{"n_layer": 8, "d_model": 768, "d_mlp": 1536, "norm_eps": 1e-06, "positions": "rope", "tie_embeddings": false, "init": "normal", "init_std_qkv": 0.0175, "beta1": 0.93, "grad_clip": 0.5, "decay_shape": "linear", "final_lr_fraction": 0.0, "steps": 14229}
Each number is 128 + 32 x the weight over its row's rms, rounded and kept within 0 to 255. Layers, rows and columns count from 0. The size above them is the row's rms in percent of the matrix's.

# layer 3 MLP up, 1536x768, rms 0.0759, rows 972-988, columns 576-767
size [100  99  93 105 104 102  99  90 103  98  99  96  98 104  98  97  94]
[[129 193 111  84  79 150 112 103  52 104 148  98 115  99  89 134  74 135 164 127 119 189  90 127 168 151  76 166 121 123 145 113 128 101  97 121 101  91  90 122 128 133 122  76 129 183 123 146 111 140 118 148 156 106 153 114 135 124 133 127 123 120 121 149  93  70 138 150 112 141 142  71 106 123 165 140 132 158 139 156  94 120 162 105 118 144  59 125 160 152  56 164 152  96 235 101 134  83  74 175 147  90 105 158 171 156 121 110 124 135 105 115 140 117 190 120 110 121 149  98 123 123  88 144 148 131 179  93 105 112 219 194 146 108  83 120 157 115 142 105 120  76 149 122 108 118 143 143 114 184 121 151 204  86 165 122 141 108 150  98  83 110 151 157 154  34 106 146  85 175 103 113 108  38 149 118 175 108 178 155 150 137 173 141 117 134 130 202 121 136 115 111]
 [142  95 132 111 112 156 119 157 137 111 216 130  72 174 115 183 128  95 169 123 132 107 191  85 159 153 175 103 123  89 127 179 132 114 123  86 118 113 110 149 147  92 104 138 150 149 113 145  80  98 104 129 115 215 102 157 166  98 139 136  75 118 132 173 142 121 200  85  88 121 179  98 188 106 146 127 120 118 122  39 113  77 139 139 128 132 115  79 134  94 112 112 119 163 124 147  93 111 145 136 151 183 144 152 117 170 123  98 129 176 141  89 185 106  90 123 120 127 127 126 113 129  74 124 128 148 137 117 175 146  40 101 132  71  96  93 154 154  99 111 142 152 115 141 130 147 144 141 156 130 175  77 109 138  89 122  78 147 116 109 124 164 142 152 127 137 176 118 142 144 137 124 125 110 160 168 152 125 146 192  75  89 105 168 110  91  70 110 143 137  96 102]
 [141  84  97 135  80 140 128 104 137  93 115 114 113 147 180 153 118 145 134  87 170 120 158 103 164 136 127 157  97 124 144 141 175 140 135 114  96  67 148 100  88 136 144 124 108  82 122  87 149 133 132  72  86 177 137 112  91 161 138 130  95 159 120 161 113 173 139 186 117 126 132 118 164 156 151  81 114 183 136 130 178 118  94 107 133  95  96 177  52 113 177  79  92 137  88  73 166 121 108  84 117 125 129 115 140 101  98 165 166 115 122 149  79 146 154 119 107 170 155 126 110 117  78 127 120 122 148 127 109 128 125 170 122 151 194 173  89 178 103 157 156 118 127  93  96 137 245 126 130 149 111  79 148 171 122  65 182  97 153 161 170 141 159 173 119 139 144 106 122 109 102 163  87 141 113 134 154 123 184 110 138 149 114 130 106  98  78 143 120 113 178  88]
 [133 138  91 134 112 158 132 127  72 116 121 117 141 176 138 168  80 134 145 154 150 121 168 102 123 144 170 110 159 125  91 149 116 129 140 175 143  98 169 144 101 109 151 145 179 125 112  86 132 105 112 119 170 138 164 141 111 158  95  84 124  85  90 164 118 152 110 128 163  63 132 128 188 101 132 154 108  71 124  70 198 148 147 123 107 101 173  99 178  94  81 139 171  74 133  85 136 147 110  89  42 114 189 220 153 164 131 169 122 129 134 137  95  69 101 122 142 116 109 149 177 121 142  89  59  92 141 119 111 163 121 171 164 116 108  77 121 106 183 120 166 106 101 122 117 122 130 180 116 137 206 133 152 122 145 156 165 110 134 113 140 182 113 149 113 159 161 141 104 125 132 162 155 162 142 117 165  91  80 129 104 119 136 137  83 172 136 117 150 126 115 112]
 [175  79 179 193 140 178 123 123 117 156  97 189 118 148 170 138 124 108 142  96 143 119 165 128 103 125 110 123 134  68 104 117 122 147 158 134  85 175 184 108 131 156 137 103 151 110 128 169 128 130 130 146 139 157 102 144 169  33  91 149 123 127 167 131 175 129 176 151 130 120  93 113  95 114 129 134 152 106 207  77 111 142 145 106 130  91  89 155 122 113  97 108 134 150  77 101 157  97  99 122 143  56 167 135 101 141 119 147 160  66 104 173 148 170 175 118 118 111  59  79 141  99  93 146  80 121  75 144 164 101 145 151 159 114 118 115 141 132 205  62 106 120 162  72  77  74  87 188  83 183 136 152  63 163 102 133  76 153 124 120 172  65 109 105 134 140 172 142 173 170 120  92 147 133 163 121 106 162  79 114 135 139 114 135 151 153 140  96 106 122 143 123]
 [166 107 125 136 119 158 133 149 170 160 122 123  92 114 163  49 133 102 115 115 157 125  61 148 107  99 142 103 129 129 175 132  92 166 116 120 138 137 134 103 122 123 133  77 194 151 123 103 110 123  86 120 179 143 137 182 154 148 133 128 163 177 151 137 180  89 132 117  73 160  78 153  84  95 153 161 105  75 116 106 135 161  45  95 137 123  95  97 154  74 136 108  91  98 122 158 144 129 131  85  75 140  92 126 149 109 180 180  74 169 129 164 130 107  85 103 144 123 137 121 111 160 156  93 139 170  87 121 119 110 109 133 123 159 113 120 199  91 158  87 140 158 175  98 141 162 187  68 123  71 101 158 141 214  87 162  86 116 128 203 210 105  79  97  84 135 187  96 138 131  99 169 132  77 116 111 185 137 164 212 162 143 110 118 145 173 153 200  68 156 140 100]
 [118 159 166 155  95 124 119 127 161 155  92  74  93  94  77 152 147  67 115  91 140  90 143 128 116  86 152 137  73 153 116 166 111  76 178 157 128 109  88 119 130 153 126 140 162  64 130 149 149 153 114 107  95 110 114  73  92  80 125 124 113  94 123 113 121 110  76 112 159 149 175 121 104  91  65 174 138  95 147  73  71 188 183 110 126 133 129 201 112 174  68  84  95 100 154  91 111 128  80 120 120 146 102 151 165 142 160  91  72  96  71 160  78 157 159 124 126 188 122 145 109 145 107 141 138  98 152  95  87 183 103  65 124 143 171 110 163 127  58 209 181  63  86 166 150 148 137 138 194 156 136 150 142 157 116 178  89  93 123 146 164 158  72 163 168 108 130 118  73 123 128  89  94 159 116 114 125 141 130 123 122 102 130 100 112  96 119 125 173  89 104 180]
 [158 109 106  79 103 143 138 145 125 148 138 164 147 139  96 158 132  91 169  99  98 160  73 115 154  52  74 171 121 125 184 220 126 125 146 156  47  78 139 121 102  81 117 121 156 175 127 168 131 131 136 110 138 173 108 157 106 123 112 222 183  58 105  73 123 129 154 163 116 156 139 142 128 159 140 155 113 121  54 177 172  87  99 158 130 156 180 187  99 140 146 122 143 140 140 102 122 187 129 168 159 119 114 138  99 117 124 143 132 104 144 119  66  79 149 113 185  96 136 107  71 144  85 151 135 107 112 118  91 144 134 120 132 145 182  54 139 100  71 124 117  78 122 129 118 132 117 130 150 111 100 169 151 157 179 140 101  77 134 141  91 140  89 109 153  99 118 157  76 159  82 171 152 162 184 200 104 162 140 158 143 114 160 142 153 159 164  88 159 109  97 117]
 [133 107 128 130 162 154  86 118  84 151 152 114 147 142 116 107 145 124  87 116 100 121 146 129  86 139  99 118  90 126 107 144 107 139 132  94  63 151  71 100 168 150 155  95 119 151 122  73 136 162 190 133 102 163 147  91 166 159 174  89 122 108 114 173 141  78 152  75 109 132 155 148 104 137  62 117  73 134 152  91 132 132 189 161 156 118 115 139 128 151  92 101 165 149 124 155  85 100 136 112 152 138 181  99  81  80 117 155 128 181 138 155 138 125 115 153 162  96 142 156 150 141  99 135 121  91  91 125 174 159 127 124 166 160 109 158  77 139  78  83 128 116 137 108 187 156 144 178 159  91 126 138 151 140  94 136 137 114 122 183 110 137 117 126  83 121 167 136 132 135 127 141 127  55 114 119 121 139 166  93 130 119 144 130 135 145 125  89 159 168 192 134]
 [135 153 166  69  73  96 132 131 135 118 112  95 122 130 175 159 126 121 125 125 125 109 203 129 114 174 104 114 185 148 115 165 172  83 116 105 190 121 173 153 165  77 185  91 133  58 120  95 135 121 110 169 138 137  69 141  96 104 173 126  95  42  80 125 146 160  78  92 107 131 173 117 139 153 154 140 102 172  42 126 135 117  73 181 187 140  88 163 128 166 134 163 132 147  59 179 123  72 151  92 161 111 165 145 121 128 153 144 139 121 110  95  58 127 153  92 155 103 145 138 118 132 158  91 114 209 175  64 130 137 120 147  85 156 150 172  76 120 140  26 132 119 176 173 212 166 146 106 142 114 143 184 159 103 167 191 135 198 155  90 123 174 151 139 143  66  84 163 152 130 101 122 117 139 103 111  72  60 117 130  56 129 128 102 167 186 118 149  65 104 164 192]
 [115  85  96  94  90  73  95 152 119 131 141 147 143 101 175  76  92 143 132 100 113 141 129 150 196 155 206 133 128 153 145  97  79 117 130 215  84 106 135 102  26 110 108 105 164  93 119 143 145 110 105 173 115 200 136 121  81 112 134 140 132 158 172 145 101 166 142  72 151  74 155 160 160 133 157 116 124  81 107 135 135  95 113 148 146  98 216 158 135 179  69  93 150 155 151 123 131  97  68 111 160 199 141  86 117 149 105 189 165  92 147 113 138 145 175 119  77 179 136 129 113 111  82 156 115  80  93 156 120 149 129 131 123 139  96  71 169 124 133 166  99 139 128 132 157 151  90 153 125  42 102  92 139 124 169  54  96 127 147  82 182 175 147 149 105  96 167 110 116 144 137 116 139 159 117 111 198 150  96  67 154 141 153 119  95 133 131  93 111 178 138 169]
 [133 165  87 124 100  90 110 159 122  83 148 124  66 176 156 126 111 119 119 130 102 156 121 124  78 132 120 123 106  97 121 145 104 150 151 117 109 135 179 108 179 105 204 145 162  96 121 153 157 162  96  98 110 127 107 171 147 136 136 174 167 163 120 172 146 118 161 193 177 103 126 145 179 101 116 120  73 111 144  95  88 119 157 104 147  59 127 161  43 136 100 146 116 118 180  98 208 128 127 138 133 173 197 130 119 164 165 155  97  81 127  88 166  99 195 172 127 149 167  74 131 117 141 135 144 130 122 137 148  89 147 167 205 109 144 122 101 132 139  24 127 149 154 122 164 122 157 173 121  78 100  85 145 123 107 153 119 160  52  95  59 132 136 159 154 107 124 119 176 157 117 172 138 117  64  99 204 123  65 124 165 109  89  78 149 166  96 128 177 104 163 170]
 [217 127 124 151 157  76 144 134 136 226 117 111 124 130 131 159  80 188 151 126 134 110 142 178 102 103 140 125 117 151  96  93 160 148 140 122 171 153 157 101 127 130  93 157 122 135  31 177 161 150 167 124 111 134  92 148 113 108  94 142 134 103 104 168 199  60  53  97 121 131 182 117  79 143 134 128  42 126 159 158  58 108 103 132 196 142  96 126 157 174  91 188 151  84 136 176 129 150  97  60 170 135  63 118 126 109 113 100 108 135 120 112 163 118 105 133 177 166  89 139 113 129 182 128 122 112 126 124 132 113 110 165 141 130 116 123  78 137 141 122 106 160 126 115 169 142  81  91 195 140  93 145 105 110 101 111 115 138 101 146 156 123 121  91 167 148 152 125  75  86 134 132 102 123 118 185 142 143 170  77 139  62 176 140 105 168 107 135 157 116 128 118]
 [112 194 139 158 189 130 145  50 107 149  85 150 148 113 136 124 114 148 184 171 147 116  79 173 176 117 133 114 128 109  68 129 122 154 118 165 146  92  74 122 172 139 113 125 141 179 129  92 135 121 110  80 108 104  72 147 126 119 143 128 137 102 128 129 167 128 180 147  99 143 151  94 123 123 119  87 168 139 125 111 155 140  67 149  66 169  61 119 114  93  93 128 132 115 190 141 110 157 149 125 117  97 135  93 143 109 120  50  96 138 124 144 172 146 137 147  99  72  61 164 179 152 136 105 134 131  80 146 185  57  87 135  73 157 102 121 149 118 120  99 194  87 126 156 183 175 111 116 142 123 141 100 183 144  92 153 110  95 158  95 101 169  71 107 135 169 137 132 132  88 132 151 176  84  75 113 146 134 148 102 137 160 129 129 111  90 116 152  85 133  67 142]
 [100 121 127 123 147 140  99 188 111  43 115  92 134 129 162 117  99  69 142 138 133  99  97  85 111  23 129 165  98 162  98 115 185 154 139 125 138 183 113 122  96 114  72 106 158  96 154 166 150 102  73 112 117  86 172 181 128 112 157  97 121 141 159 158 127 101 131 123 117  40 122 142  90 146 151 127  82  90  87 148 178 106 130 127 136 124 123 109 182  84 147 137  90 111 193 220 101 155 159 134 173 173 134 106  91 135 146 109 128 158 173 137  89 116 119  77 137 154 155  95 115 154 138 121 123 149  94 101 117 151 162 148 176  92 226 124 131 117 122 108 166  63 121 157 165 145  82 110 102 127  66 171 158 169 141 128 136 111 151 111  64 103 138 126 154 105 109 170 161  77 119 104 138  81 148 155  69 142 108 127 171  55  69 107 152 104  90 122 149 103 112 132]
 [145 115  82 135 107 122  75 146 113 130 133 126 149 167 129 165 129 131 117 163 159  96 174  96  97 102 172 120  76 130 103 139 143 117 191 159 147 206 105 111 114 134  58 176  71 119 130  90 158 108  97 128 129  70 167 116 119 144  97 158 160 125 111 106 102 135 161 118 118 153 140 114 129  92 164 135 146 162 167 105  84 114 122 108 135 133 154  89 154 168 164  98 140 117 132 165 152 116 171  87  95  88 138 151 130 153  62 114 116  77 110 159 150 142 154 140 108  95 136 147 158 168 152 118 175 169 103 144 115 146 116 112 124 153 138 113 112 113 140 107  58 162  94 158  88 134  96 129 164 125  87 124 112 139 138 110 123  88  80 152 126 133 151 123 162 116 118 116 167 101  93  65  42 112  64 187 105 125 119 145 158 176 148 117 125 146  60 107 124  77 133 136]
 [108 136 156 178 109 154 122 194 161 142 134  93  84 129  84 168 126  66  64 113 129  95 130 158 136 120 135 149 181 171 126 128 178 151 158 119 135 180 117 179 125 113 106  93 108 114 128  90 104 164 171 160 174 155 173 144  85 184  79 122 161 107 180 123  79 123 155 161 123 138 151 128  83 139  82 123 107  93 180 114 145 126 221 107 120  93 153 149  83 104 110 118 109 130 132 104 104 109 181 138 146 106  90 122  61 142 154  93  91 148 151 147 125 142  94 157 151 117 138 115 125 131 176 154 129 170  77 125 111 122  91 175  81 135 116  60 137 109  97  55 164  69  63 130 124 134  84 144 101 126  79 110 110 118 128 137 140  98 131  96 170 116 104 108 135 132 129  89 153 105 143 134 175 122 111  66 119 150 136 193 140  91  80 193  61 124 113 115  92 126 140 129]]